Each number is 500 + 50 x the weight over its row's rms, rounded and kept within 0 to 999. Layers, rows and columns count from 0. Numbers have three digits each. The size before them is the row's rms in percent of the matrix's.

# down: layer 15 MLP down (transposed), 704x256, rms 0.0592, rows 168-184, columns 0-127
# gate: layer 15 MLP gate, 704x256, rms 0.0693, rows 169-184, columns 0-127
# up: layer 15 MLP up, 704x256, rms 0.065, rows 169-184, columns 0-127
down168 097:535451410544502438450522569478466485476471512506533469521513464469496468519539511485572473514429487540460579459523577481521530468535458472482487510532540526483488589531502566503513429486453491434437512504480535484542507481504459579405456458525512479570391570576554490491473534494629463583557541509564515500472554477503399495364559595397482545461555535563506475478447410438514521486555
gate169 101:544504622511532492474526502479608489490576416418467493442457503435466471521474539598601458537480565532519529532482545553443536472406493539547470523494544561544529574459489471485396482599573512423455556487497475446466541534475530495471479401453553507490481540521488489449492517577538538613497512573495447496500536530492549437497430453487520459521386571496448454563477496473482458498386
up169 102:543534504438470521529585490458486576522559494549480551530565542574444533596445475537515446522567474433516482597514513465522438463506480412435602466439518467497528508495435605536586498508444454494527476520455570511478493481453460466496583442546519504525530502526409464529453438475503517530538468510472533499595486559559457524492483528522521516552549440474476569514492438509492563451465
down169 097:536450534528451537519466540440524570567530608511525526570579508440475487507457518474595502507473378480451486528534525468518561401546475448510488540478529521439508454549461599459501507557493447582469525476535512456499607384429410528424462530507487531520413387547493418530367561448535544544531528443558551476510535508480519473500509543524475460470503430469530486463486564444447520549532
gate170 105:492452604535602454391482497508510506440538460476523613512490529456508449510578462451582444433578494491491496614501463414581607511392575460478527568487458442495475532505530448483394430562529474455444410561548548439542498522430531583523497441436475500603409582484518398500501490515531527549480468500517503511488495408492513539557481597536559482431417465533454423525472525482480360419532
up170 101:507469458494363528494443493495424529468465536442587515421458522538485554387501510551486348499495447467560570553527658605437502458451511517495538416597514479476441512507477578451515498451523518525551523483539477532467545547436552452451497487472489598443518531577530536568539465495413495462447488459443450466465474571534522524400573535562499506366611518552521487515554484436477462448505
down170 104:489453550594528552531531525510522547553474550551556429457415443607443484529565515513432472572538491434513565491396441476467484502495565534472487486490462544529419433475579410440558530446590446428497483460494455485498612430556450484590461452535503467546417608541488553519468410565496556486518587548493470515456455457429598509523463537478455549564533378497543527525495526473551498494515
gate171 104:454532493505491494501542476509506456420439556484482545462542433521518451546557544419521432395533452562409529504500565544493489428369466517420606588563465497553457530510512493454556478558547538552494539482512485461571546502548436551453433527525506492435541484507478551446531510450516567518447550442397583508522556468446563434473521551460502441457433499460457477397595464543598489484551
up171 100:544458530456497557472551540546521520517498453423475529393540497458380480454489475474456532430372526573475485411580472578600459450536512435467528465485432579503563439554607554536546566450486537441537575504510484495460468465490542395561525465492490473591542486564499460483552566450414454432556586514505469504599523450566506484517433530511490516470504542586509555553487510469485497594503
down171 102:439530550453540482479521539517492518565544575564570435483567457569481526489552509400550504510461453470533445472411548456512425560492446464477516509544535464444496545515561435586509467537583486536512502529532555528557521404593467505588411496500515470540501406536483509444568463494578522549512386408530538406518490528491438458552433415440498519512418467539547452515533494412503629554535
gate172 104:554513497370456427503457512498401525463515470514513567466404502548491452542506549536661485442483537551445432538499525451415544367314496512443395550567466586569510496507535438509511491471568541562546475526505497408518469515490459525569531538474519504560488520562519599584527555463577517493547616522413571536464549536473467577563547500627515451552421501524438486518504539445470470416595
up172 101:528621493465498615467517448553499470456475447606493458487457432440520399449448581558547427559579442505508476484517463517494550456483498548406504483531557564528435533461522549413477554505548459467532557467434501561548527547559380485523525488455430537513439510549616542520553457448497551537476531563481479500537532567518562480525436586482491502497502454459479434554421487411517516521631
down172 096:591533489502493424457554523464505490519517507499480536552486513502497464477448497437422491446531543480504498479526540406295457523555607546543528440507458440470443496409538599482454481428531533457430490522528538537474488490574382486462571459507451452486500485546542413592463457573534496525548506605580428523519483497519397503461546488476496476407498593486550486516491479485552468472504
gate173 100:515537474448527618546491531442510574517473547434519557613550546487493488513426469560537485459411559502588444603460543568490515422439519462415478493503489479449504497528516527513386638481450509434559502587548506411535439501505535540489522511523517472529477553529550569508452539476495538529516620519472486458465582529510386483539473567523529548480465429429553468424461442489494493542478
up173 105:511491514602436580475502512512490431482494489415482460567614501519447465532443502501579462538439441568519518476569468523509512433511490494477531522516476517499559562428478495479547560507487476440507534450613516495596522475378508515489521554507580475536420557443509436569459453503500508560433482470557441510559441478490464478560406457502535540413461430471535512441484528557565500439429
down173 098:471465476533576493418524476374463458545465471457509529501528529581491543604529517490424466489493513413537460494529537353501470560480540470530439522482549421553593463524496629436508466411528444515490498480467455475474488449446640464546577607488492534446427493524425557587525539519522492507483513400547458533494508566532565512518521497500481463422509563490463471482471440513574542449554
gate174 098:552443522497523486475590441437438519474529547535540555454398538533520528469577472415557410442587462407578497459448533449460429522554499498488507503415471538491471560402510426461520471504491486440485467651468490542472521488456505472447503574452563500546551447496549477482512504461513478514503516487510553481438571463484482449499492452528481493455437575484559516505374447432490500483587
up174 095:503490401500505501606504498433447498390549447480454564482509608484480489500470497532566450435506480425553491476438432502484553524503475491494537413518526627610488427536482516502505408531538495538477504460593425460570461502505528531495490429489491451495501491538571555434419457497512453442465494487557496527509512474502489620441498472543451465479426513475454486494468471534521567470437
down174 096:516471479515579461420487445523509477469527555506590553498504505424467510553505538448574457549434383539422564550527491450554578571573491516508475491476499555555565482403460435554542431527492486519564504563476540503602508527466519512516523571477422434544531519467481430420391450562542451402522489524513510529491423590521447555460514446592502518538531453535431542499460420486510467451445
gate175 102:463527483524461467614475440491512473465373578534495544539470491485419448568467547454455493365423607535575477412446474485475471542426479479486513505395440561523518483464576450430538504477553532488566513546527590508521562470440542540533610512446459568538542476523500511533498496426594507541435503527461459463454512474541461536572409559444571514505511553526454574480411420447509494499567
up175 099:442592508588490507554417536499410464538501419608399554597457495460543594581411447513521561519492514510505627560619537437572514579437488496509570512550507529511593518480451575500414502473453466454574581502540546446387478435444490454511433556542446555507491430435454466516479455520449412527609538532408461543506479462503533454513509490556627438511487537525538502517515461471472482550522
down175 102:457530430522479476519522498574433485540484465604460508457581388533550509396376475517506482444453482485494445428541511466494486493569556461492526471456480487493407463593448442463510484440463526462383517531438523460579518405592506487526525500507552510501577437439521616507501506521579483511627635595579501453403440548531559496549440566507534507452555504554556495416494551516507415548528
gate176 103:524566426522476529548542456461533548463405463451478554528376476466598480517480545376529417452561478469499525471502410568474525509477492478496509539482517472516497535408486508557527514489470555469555596558495476524441430568492567549467498479544503518538551531528493438548487570453472516521516523515476567489478554445494510463556440504451499519486486527507456455525465491422603440513477
up176 101:497486557527468487482495493490460419438504401470508500539517533475469430439449559524483439452515528563528482509388506458519450521503558491503509495502554498454458591576471515435522491582370456507493460508563584411411556562501512457526448414636524508502524455445376531501516431509527526486545525527478517515526457569457505410529502432515510536542504452506433481487443533487522477546511
down176 101:531508474452496518518544467472568436501550487420412555541443464629491466520500581398531365555493510463467483611484449547447514444468599512512584486549515526484563486433508532477438565561416445560404475487554424527482595522505475554458478425515521517580450541483445463514458520457480394548542523435497599561521476479531568532482428463525468558512530438555555511468463497531585534470603
gate177 102:501650530532562539474443479479503568519452456449542497416486524455514601557561515540431457479546448472496534509499540475493513432418507489519420452433556534465493460455519520470539485616437562464453526462651547601463456536560575543485485449479488536542482481544552428563430430448509404550505604537511531481452559464503487512478554457564582506472439501490585553471510500567523505432475
up177 099:550541506505484480555621529511459533495462405445500477470520386521549493489459518457551498533468453584502501532481495469410543564478599473521495587496577594558468483540399566485479543424523447453455474531452568548470502463438510475365512576417532471527532484511457481466531545487574568547452552542619490490399441563538469498535498468458545564479487426690504503488505512474410534498538
down177 103:497485508468464503506544511451473435455601440577461499619475438549434489565489497524491487500558483498551517466475372504548562511492492438482548422576432525535511436452538499527483537512450534444422452505473482568572458488490549509435518448503405553399575503406491430517460498598501562490498645564478579584544469519504592454463499427448490494494579566502404473394525526496466550524550
gate178 107:418548443563487484476471481405547522529460489421572369487532445538473479492449553473482459465523466592409513543444562550571538484492474502616545486525492540520543533573433491454471507561559536529444463481457409383491571562599498497506505566501507502577535530472523417525480501506501519545536544521518530483455505412553458532504499544498514520482429548472521468498505520518505556603612
up178 098:505495516594562587536573415465543517559508419463441546546483479535500606461471425449434440510449470545417534536411428477618456550439492515550424481494525449461491566503522598475482534566481539513523526541409503513479592491524458504453482545565557434445495379525554552553401448535465508493543476457587468500510626496479427371525485478460541518456565481513474474427513567509486460554551
down178 100:494416471481516462439524556506603496478528469460526513447428485479424509503455459635494594526550461509528516489522443455465401539587522593506526473478459563501420464498486502494497475503489486455541430587517462481560457494474511456528567541404461482481542462594548392459570468548437455495527437505544454414486464559596512556456448547521523451473448467520465581421461510570514530524518
gate179 097:423582504514505469599445432472477512529545474458525582484534516530482446506526528504521489505540562468557483554504413443429580402459498526433427413498489561541606558580530496494553550445431494503462513484492513488465444549511484562479498519429499405493553513568503521559524562444584560508446484523475533395547486466440555421550470508534542468561367468563464395562418477515509542478442
up179 097:541540553496591589429525485524469451454514508513501469441510473636471532549513486463466576464543403395520550478456443507483542460524483570413477494569480558533613504522523478463412550581521461481485470494490418492500488466509546542577518498531574536452540518524565423476481517507479572581427544428595467460515518550530507598431502496473528505442503614496502487573486504537434431552465
down179 099:544533380416463438551472552484475574555450449418582497540501441536432463467398473492475540551532485446473527461647598513515499416490552476563504408499549468549485585532531553452448555489578492473584585467384515541462515495448449415525500491512521468610531440578488522585545469476441538425531477517500494600503426484496491522529461564543470518447538496485496454443495540559504508527485
gate180 099:513525421533531468514506550461524512497493546576412469565395486487451414502467466427472567414507611559503498506483493527499409413421579424542421545483476477432482454594527618518466449471582528551518446461596548489476468538483546483431571541501450489473589551555494434555495527468462579521558483466431512484551484527370548488480517557490587537479508502543500496558480418474517425450570
up180 100:501482525467431575504457518461484452360478586454557533474521538519548477602470521593490525492409603479552521457526519548531522464432496572486384538434496509455546451548450431514490549416455609512522479544571493460543512473573525503491515406453490449567501505476470497438495545565495565457454481487454553468494442533590353413363440586501473458475510516558542558454631527519573506484455
down180 104:526522601484465592479482554460381544512514468500417478532433449479469474458534568502496588486510529508482537401524505488533529453580510498458457484530430441443481447580434543505431468496478423529609549515543468534453464633551476574479498490441472425521537478566557490485472458447369416459459528468482533563528412418418469457510562474565529448393566517572438415557557477487395558574489
gate181 095:541513540533521423432544552533522355532543439537455468441514476487537448407530577591582437411518482637640520491388505486457501495492544322459489527543453457416414562481501500482518498462565474522433515431463483426509557502489506479461493587496544558541560574498562522479459533585480533542541479448488462473514521459509427451511480466516487539442463462547515479550502504526524424511464
up181 101:493506455565462419486442429489501514609457461470500460498571487475393440468488427361577536518501536494540556548691524465419491504492533491473495400530450601523473451514463468435489481506413524423541497498507557497554523541502513550566465562457557575593564557520443451420459469509505452592536505514450498472461470504548458571507465442505484490453556457456439439434428491518455509467468
down181 102:589547545504514506437455565545568484469565410554539510559491491408569472473604500489567521474499456496496513623453497530504468525567458388523504477524544465480497505444544518549512483522431411445537537502560517525527438452521482471453534488392531511500367578519497589552451522449495486461431509498538564482512517547430516469423513433538531519491514473526572469476526536518505485503618
gate182 102:610545487505490542480601496400465434448572448445494449409466501493478439423487516563544600461542539532621523608452515496467413549495455411517519529509586399467454371451601503502439491459480480465559452533500517497482471515580520417519497471505494485497454445536519503518490565538532514469483491475447460397448511478539495472499494490552413493579397461477520555488363457423522514574423
up182 095:469596453423519482503467518511496550459562532574538463443433575469505462545531510589454482541480515487540466460470493461502454488460499478548470447487578468489483558508478607583387534508511525457519530521520475518466464569572520531551483588558583478551538501502466512499501580481497521501428486515464401468449512468601486478410504558487561508539506514437477452561475485587508518439416
down182 100:530433559526567499561525492489479484555480529415467540491404565553461513529482445534536463542503473526449497534571588547536579511515536480460578429475470527463484490448573480436504402620522531589492518544542465389553486552482534483581582493526452575503456541484446485507461499478438512499510366579490481580504470464444429441523477458462471545468524443397611470550500433509487448514520
gate183 101:533508553525486480426451553446532478518431493489424556401444535486500385410460580546568492405500502495505466389537538509572571538462485578392546559483512511483540567458512516391486524473475462553509489442546540491502520542457637466524496502557507496446430488568446503497483433465489508532509466545542602496519523456509543516538552538452512480446456569489466484486547496514472348439507
up183 103:548483528467439387486483477501475460552498648526462468466514504440481522431527578458576444500537441518558468513527579603445522441463369539469486470559492491447523552525537483490513538488471432509572410474481547506526576554482575566542538511596507417392566563500536546515581467460446425582597503444447477532440599460519465434544519527475511529495422464497441360528495538519457576506452
down183 083:493534551478480495468403489507416537528485471543491489512468510497448412521494542554516513576585472511498464419545499504514478516497444548476550556402422429475575527549528539490472502453457453516546486532538513590504523481475573493501538479537467467483503519501511540489489437503318496513516464559498496522451548470479482458529570543479568593479523518457515457513513552495469448504503
gate184 107:542445445436454446504461514387466488504376520473526490468478499532478554581561455485528506475471502493619579459440529529426378477509524583495567569542500531453492569468588481506460491455529517492477473531529450510492442514497522470523601581467434552539365479583482518484434500484472404530610519483432466574464506530485437462504435404573527438500476524492465548421499514504480484434446
up184 103:485488491544547431459528562433644440569505508482507546514460429550490489525521538459472501519560518512512604544374533479454483480468425535559500440449522601496538570520512535449586481547555461471498500475485459402460521465499515469526485448429496415445542453411483523537504448453509528507564509505455608459513458534522480498560453451460553540401496471478489407541505540436541467595515
down184 104:506528396456523433501550534563632443585513439463453607517605483448511539463503468575472472540496474481512385504488506620525523476591520500521550541495548595470489558476470517574500458500387548470489552488499498524494515542436442521470409377521551463516511494489496530512519554529482514457455434447354542524441535394444402526460390530491469554435437467480463518428533478524485488489536